Each number is 500 + 25 x the weight over its row's rms, rounded and kept within 0 to 999. Layers, rows and columns count from 0. Numbers have three digits each. The size before them is the row's rms in percent of the matrix's.

# k: layer 3 attention key, 384x192, rms 0.0791, rows 94-110, columns 0-191
# q: layer 3 attention query, 384x192, rms 0.0816, rows 95-110, columns 0-191
k94 090:490510521488534496494501510479452542512499460490489479488532505522541495502539515520501503529546508502495449491544502514473479502481456463503523437488475449483497498493544512549491471476543511516485485513476482516524504506482473524504516472491495474478478512442509497497484488507515546484514521553526494526439536517550467529480482495485503514491519471531518516458497473458517515513490513490523534524449499485506506488503525439511563544494499518509487482492527477476450518493495490483503526490490523497555472495510488519502501505477492526518450491536483486519549479508467468507
q95 125:474531482536493503505458532520512492486493545488473516543494517565500469471513493483492489555529533491561513481508486517511450465489530465475471524490468534500475544496488506490512500498515498484408493528491497500500527519522468495492474526482483497512500465478498485480504513484478515534538483502552506495490542506521525508561487460498453500505504504484463493529504535499450538528461481454534482494480508503461511516534504487527495489500511514497497499484498474510510480534511486523501530491500432450489520484513499511527519478551510479504519522531450467482479509497492480512
k95 115:492532514519488537493533482516523473436476510509509480522476490483487488489492497492495518482489505491500558521438512511512504506512543511479491558520508508507512505471494489436514530496488471462510491494499523474450504498521495502512466558515496554502541490527488497489506501483474462507542515483498476473528492471478538487524509513480524501529472516474465479558488523527499439478511490498486513472539499567522490504469493542498458479511542458525497512533490521495550473495496487515498474500506524516456519478495533468482495508525494491483525525439499531484479504495534561516
q96 126:510522508515509515503470530545523514489491532512482503542512541537511473467536499477486503581529491487562502481515465528556493468498521471486465516475461527481494540468516507501505473546507501475396481520533507512499521495539469490484479488487490497508531456484509482479521531503489502496517504509527502517503532507511533527522499472492466512508508444476493513508492528492479524508520481480526492470481525486467531516530519495507500445508489511481491512493488445512493511528510490518509538535498423452461496517511493488519502474497502481498533525493454468497474509507508488516
k96 130:470534522524496528498529487521543452486491523472505496517495496489506459492475500499463501480518478514494534516456502542512471483499540534503493530502509500506487494463493502429541504489461497496503504513498511478445514498502508502486481538502492524504513493541495474496504523487521463516522510462475481502536461483496537496535506508469505494503512518463479478529451508545476442480500485491514477478554485527528499529445510543499456480492533467538526513537457541511518483493467496527508457522477500510451517513503523499517476465550488512469546510461506476475471483530539521485
q97 116:488568499552484476482425512494528473512497536500477481555486502529554491479501499487527494545509478480559532463462450469523498498496515475545495492490487498487474516484483492473507468534498491463467494517470513478459521471496500477527437505514459482525511461482542504445504496461522497505527501489531535509511499507526528514532479514499494509512541475474478475545478511515477544478466502509467498512538492477469497511528500536487514450514468506477521500478488487520521500534534512535516502499506471474468517484537514498531492480508479462503495517488479472489504503536519501490
k97 104:486531447531468489502495466523545488501488517487464484533486485493467488494476449510508505489517476500504540539464507506509516497489536527485517548502505531527508484512443486491514513516469481491505505527515530496482487490523514481484480515496489515495501477529483503514492504497513431516514460449500507489574473499441572474527519522510486484534500444495477535503470522511503491481462467490493478490540477514491495522522488538534426448508502524512491500490485517515516472525504537509522462483509474534473506505472499505478480488496495499489542530443501479494481520448504536481
q98 114:495502506502466501492518474491491469487515453463527513465483455493482499538456495515476501425462485483469539526473490476463516536500496532526524473499538468516518478563509497483492534474477512504567544499463495499482468509518553484534505531527485499497483548528515481509493482480519518499473509475504521510535449520485464484458502537511541502530530518519491517512477478536524504506500532562476496518535454495538465494451475489521493489516494476509482491480495533507506527480478505511493489490510548507481489509494500511456528499483486489468468529493556505500528490494520519509
k98 122:519519441514489480504455476483494535493534474529505488486513499533498498497494457517499514559524517494528470511540483529492522513487467492521483487473505539519506508537465485540469549529505494487463529478504505522510512508495504487539503466496510483491505493486526517519501489507523507467466470517490546526487513520474488504444482474520474483499503494547500520459499511472528576510504505503491478466466461450473486491586492459523522481527487510499486478484518476494449528497485510478505536494523497494506470490479469498489491520425507514516460511534444482539488490473482484510
q99 121:514468485438536483536566473488476523524520486498526495469517497468487505536505500523500530465487487522463464515491505531510532528505481518498527485496521486506505470499496478518472494507499523534572496480537477501493491485493494517482543478486531498476517544517495507526518498510513507480500490525451472507484486510481469465439520524499550495476460493512553519444493480484525450474551493511484497520482500524534490476454481503494514531514528500527519493535521538481476508455484505449501457524525543558535489506475502487462465500499491527505477499475538530512522493497494509501
k99 107:490481522471523512494506521478472511546505479478497528467516530504495505523533532492485481530507490504494444469555489482488456483502459485520521453491476455469493484523513525530494451501527519541487484518498460530544526531493507512487562488479494453493461523475516460506481500486479549514476493511539500506436516499598445495507479506467505515489524519480528496482498491472488512498495498499520530529487491452475495492483500453479543537505483537475489503470497464503488514479509488511520533514482491493531484497513501528497514493506525514504469479526506517490555500529504449493
q100 099:514451488445526495493572477450467532513500476517522505447493503474467523510482486533499486439503484518454504506523535488481544516493447516448483479489526499491493476497479508526494499490510509522576494478512489506520488479490487481491567472482548526487492553503454517529489497511495507482501514546510490516503488497455467481493520497477512485484480537556510505454520474502529450502533522486495558524485489507521509505472507491485477534479514476509491468521506528485480500504491514459492495482479554510524483515492480484460512511476531536520482489488544505511506502508473488507
k100 099:492495509486517481503478522485469524543539452547512480478503496523482506494530545497516501528495496497496464496524476480514478511499456452529523448475492453472515502504553515535483487515510522507499493505492488525551524492486471548513539482486519474493458509452513483490493473506512539512517499537500524518442531498531420519479470482476494493478483476509516488460543494485506496492505526490506521510435508495491502487492503461486572548502493541480457497535536484486487507495511473493482528494500519479554517508528474515491485529490497507529445478529512522502522497530481471495
q101 106:511456492441506492493566464499471507493511475518484519445508517461493527515487474545527517421473487508463499512504521500480513520483464510477501485518519503480516451485491501517501503446528502545537491471539498514511466490478516533467554470488557514470494543501472505526510515517504491486487488522473488512488498478472456489468542490492528494472458521548506525457534465488529452495529491490510494520483492517536516485483506498509493530497490469505512483519521522469492537475490520453479475469492540545531491519469491468479495509482510528506477482504538511505534511475474507502
k101 094:510470549473547517490475501486458522528521447524487474463510526503498495508509515483511514546496518477506463480545515489496456477511482477507513473480504470497496498487526523552466485508538526517496502525497462504547490499489473521513518470493500476503480510470500494486513468500506546519508514528521488512448535512551462521494490479486530498462487490522538491475540477473498517521515542512510540519462482484492496479514504436483570558459466496480477501482524482497514499501483480511477535494499520454519487493500465488491487515478525508547446441535485527512530480524480474512
q102 112:483492515495477534496505448549493520490479466480484513463505501485507474458497484490503516412485478494496551515502497474494517533462487490518548470514512513500498486523514487513503567502492511528533504512480496542464492558498568476461510510519499508449454499519500507506496492471497480481469474526493537533487460499506495500484503487523479495513476484502531505484508437529499469499511499521537465536531429512516499485484472544557521501510472529495512500471517507523515544465486490502526511493478513528499486500487501536471517479493495482467537525510531463476531513463495479509
k102 106:513493493508518517500477484497495494478527519551503465501487529535524507474462496476508499530502502505520521530533479540475496531489507508461463510481535582501526513506465506511467563544528508486474503509504473495487470514507500476518496460477530497493474486499523506481507493508504506488477500506511497512549513492452481492498548465549455522504455503529550505524502509479474508503532489495527495564461481488478533512526507470492508504504476458451507469510502475536499515511469514473515552507481506440496514506502482470506484515438500499521466491546467479464442467522489479474
q103 103:480537423499494488563545514482489536463496508534520520458504520535450464506502487503453480523498473509501503524502500536470518473476530543467488515477483525481493487500496460496474488518496528534490483495552497523504463486532493496467527494487511500491521496556508454521527477476524532460527509520469489469497469507499488499471481477513448493502480421507462489472498549525539493469509469493504491522462481502491502518496510465488519489514533497491474541535545512525484486496455497488519497528535487517518490469493525532461513498491474512496498523472511510521474477505517489547
k103 093:464506524503509512542529518507484506522534501520534529465506488509492461517508508458473535511545492504487475487493496478476511456484505491496506459495498429473490487490537479463501506526497547483463497516505485496477515557472505534511504508516483470517491502477515435483520471484502564502507486485497481502407503484560504534505470476456505526548553546458508491511479508472474520481508466478487483498483502477498480504478534503478527541547541491505518524497519478544499499475490485534506518537510484481503498463498508521492518524537501508506510515495479492493489482556534483491
q104 108:524451496434528500514549510477445567518509511536509514481530499498485504511519509530493514472501507530469480481534501478482505488498459486464510493513498508474505475469510488533489483492530509531524474473525483511523514480484472521463552470474552501472521529501461551541537506524507472476514504531467463494478520511491476475490520478508519517489445535529533496453529488489522463488543495452514511512468511518505520483464518475485476557492513511515469488541543513458472504474500494456508484503498528520542484506473488465484497509503503530539492469521527518485493526506483506489
k104 102:518456549465522479482510547488470511513510497514483533475494502514488507509527535505510492500475496501483457478549515469499464479509455488537525488497506442473508481487533523525490428484517509532490474493488478504547529501487470532490510491518490492513477523463498487502494473502494537510501506532524490478462533502584459489497457483469540487475494507478512477496516495473467490498495519491524539534495546505484505474475517430466540570494495485490501502531527474500511474492540473501474521498478502466514506516534500489508519501537511511515448485511513512509524488563468481505
q105 126:517482521503497496472521500486472498479509470484531506449499445466499507525509493512497492445460515489447520509511513474423520532505483514550521489518517479512510470568519483487485516480495481522537515485463481517524474502505523486515510532517503500472471530516539506491478501500518500521452512506455518478485448517501462483452515531533554509518512510513524486491502484520530475494497514570438480502551495510544483476455493516519498530493490485505509483510510535487484539440484511480494467493505563519501474519515520508498483487493502532483484500523556516506521495487502513476
k105 117:521466465522493471500473517475480543531536498524497522479508515517479583487515483518512494491519504492497474460552517508463517496520464515515522506528528540518505518516491472530463520519512500493485489505464507522540473475504500483492516465498538474519495516457524518513513493514483508491471516535525519520441508529543485498494509478514478495491503533514541490494550479497522567533495493516504523496491534452466506499526487422507533547514464504464467501458507473492467511514531514475530529497497472447499507498498477484521503502430510475491468502531470508521480509502469476495
q106 130:515448513488489475492521471478477477485512467477543499468463450459505527515487509534513490419486512506447530492489529439444499531500479506531513500524534479525512468549490489498482509455488486513549519482430504519524487489489552503517521531525507516493461542514522537499466497500507507507466501486479496473495480504486484482487500514524544509496512540538507479506506482512536493493470533515467511496542481501529470479472485511501491535505514481525490466499495522496492525443520502494505465452505568510528482512491495519495521527514489522497460494516544519485525495516501496475
k106 128:547452468496524460492476503489476565493513501517500505483522503498474555465533469537559493506512508496498490486527489506473537510497479487507518490518522518507496504517490476533453497506525485507486501490488505524538500489508472479516499462503532491492514502489518522514507459488486506481485505552496537489464499532521462500477499496542483499483482510538494502484580514462525547525505532524477510496471528494493499472559479442512524519489487495462481493473533477479464533514534483469508542474498503456532488504495486481502519487410500496488465483493477528531494532481453474509
q107 115:492521515527534468482490486491499499475467511500499533525501478514528464486504497501507488519497465471498537434478491458511543508468493519499500484494508508502492478490473491499472482525508487470539501504497524490475548468527499441542510470503456487539493497507517524473521489475536512537508525503506497541516481515482515510554469506457480472496529491487469470508498490501508573493530533533485529553521484470457517536534483490467518492486456496512484493466519525537494521506527512505493489484492497486452521486557502532459493479523472467489522493447570485481538520517499472462
k107 114:498574477500488466485471511526530538516517490499515510517501474509489498489530477494513452509509452506511524563484480532510503485480548483482500499491488477520490485501488533475482476522452531478478525537484499540505510514484504465510505473477516444487464487491528499496498509490539514494515484487464546483522490494494559485509494488504460500553500448501517535486485556494494507481493469481479480444526469473524525534519526525510456442525491531503452485496517487530479498510531528489521501484484484527481508521502502512462509488489496500492527552418522467546503502516502519506
q108 114:441499502479490528555568485517500514483500514522514502455525475493483488533475493501442504502500501503481483538499508575471479465489512541486497509493507508513511499519517465480491496494498530555481519474529453512501447503527493501465553552496481486487514523524516464520541504501490512493501473513493457473480498491505492487454496472502456511520476461476491494496490537504495458512469475493505467517462490506520501474452530467503513510504574509494521517555510523525469465500451455502503485523519482547498495484497526549494479509516482512502494524482469510495484501519479460521
k108 106:456459537474548505551525524499495491484497503513553512478504498503527483502539533456460517509529539486489467468519490486503509496508453500483460494475505493471499510509530491485495491491520502502464477512482481496485511540462520518468516488488491473490518518480494465498515485492489519485495518518494471472391516481596521536493502498457502518517498554463499486535482454505491480487525454503503502493508508469512482466486531513497528543511530502498510500500504496507487518474461470528510543544498495505503484460503503512486533514535493507491497496530458521466506501553535468492
q109 117:498484515522456530479467503567503475478484504451483522515474524516502498466478483498524503471490550505533535483516503509474456480495486470493492538521461504510477531508484509520525539471481470504470527529462511535516486499534516516497473517494495514517472474526485482496475503478469492496506514490551540504504527476503509540566507495504463485473507544528475484529534469506467518522482509472560483511527498522505490512527502493551492490498485499505474491482503496490529481546526505534500536439489471447510519482468506508527535490545509456479456478559493458482502513486496489465
k109 105:512486464507475514484511481513508483457484506520511438517499485483501509484468489499498512515469500489516538523478515522518517540496521472498484556482539525537513506503469530481480544510499463472516528490503534480495491479510446488505454527501539572475521494516486521481511501520495468507520521489508499497537497474416494493502551470526503506502425502548486488503540491484508492547509533497474500457509505550514497479497519503494485487499524465501518480538553526465530511506507480489488477479516538497495510469465516450501475494481497483500466515496509552491446484462489535513
q110 107:549445472481499464473476496433476511525502476479529489463480504458506528502488482553545521433498513520467514485508516457493520508501476482526498476530530491495466462495500504514477489492523490508577489514469517503519501460480509507518529462529545485489465505480516530517455496517494517496492529501497527485510480509500492483509492515522554486481486528546480477485547471481530463476531530476485510498532491512513477479491494497481460531493482495504493457488531519465507526484531543465485486484463545505565495488472466485500493497511495517523468493541517525506530467501493518506
k110 110:510489477483504490480471541492490534523515496491454478501520512521456544475516496533547521519500524515505510504511495468467514516512502435543531476496498454503507505519503495525466465536518492520509508502492511503570508439500462529506507487514503504505476547478528522483508479515485532518499508511520537506512485525479459466498474504510520496492501451509518500455552506442515511520491549503487526525479565495465498465540481445510510518513478492474494526505523489472522505509542499483472497490487514440536501490488497473509493524454503508507450482537513527537506492456456523517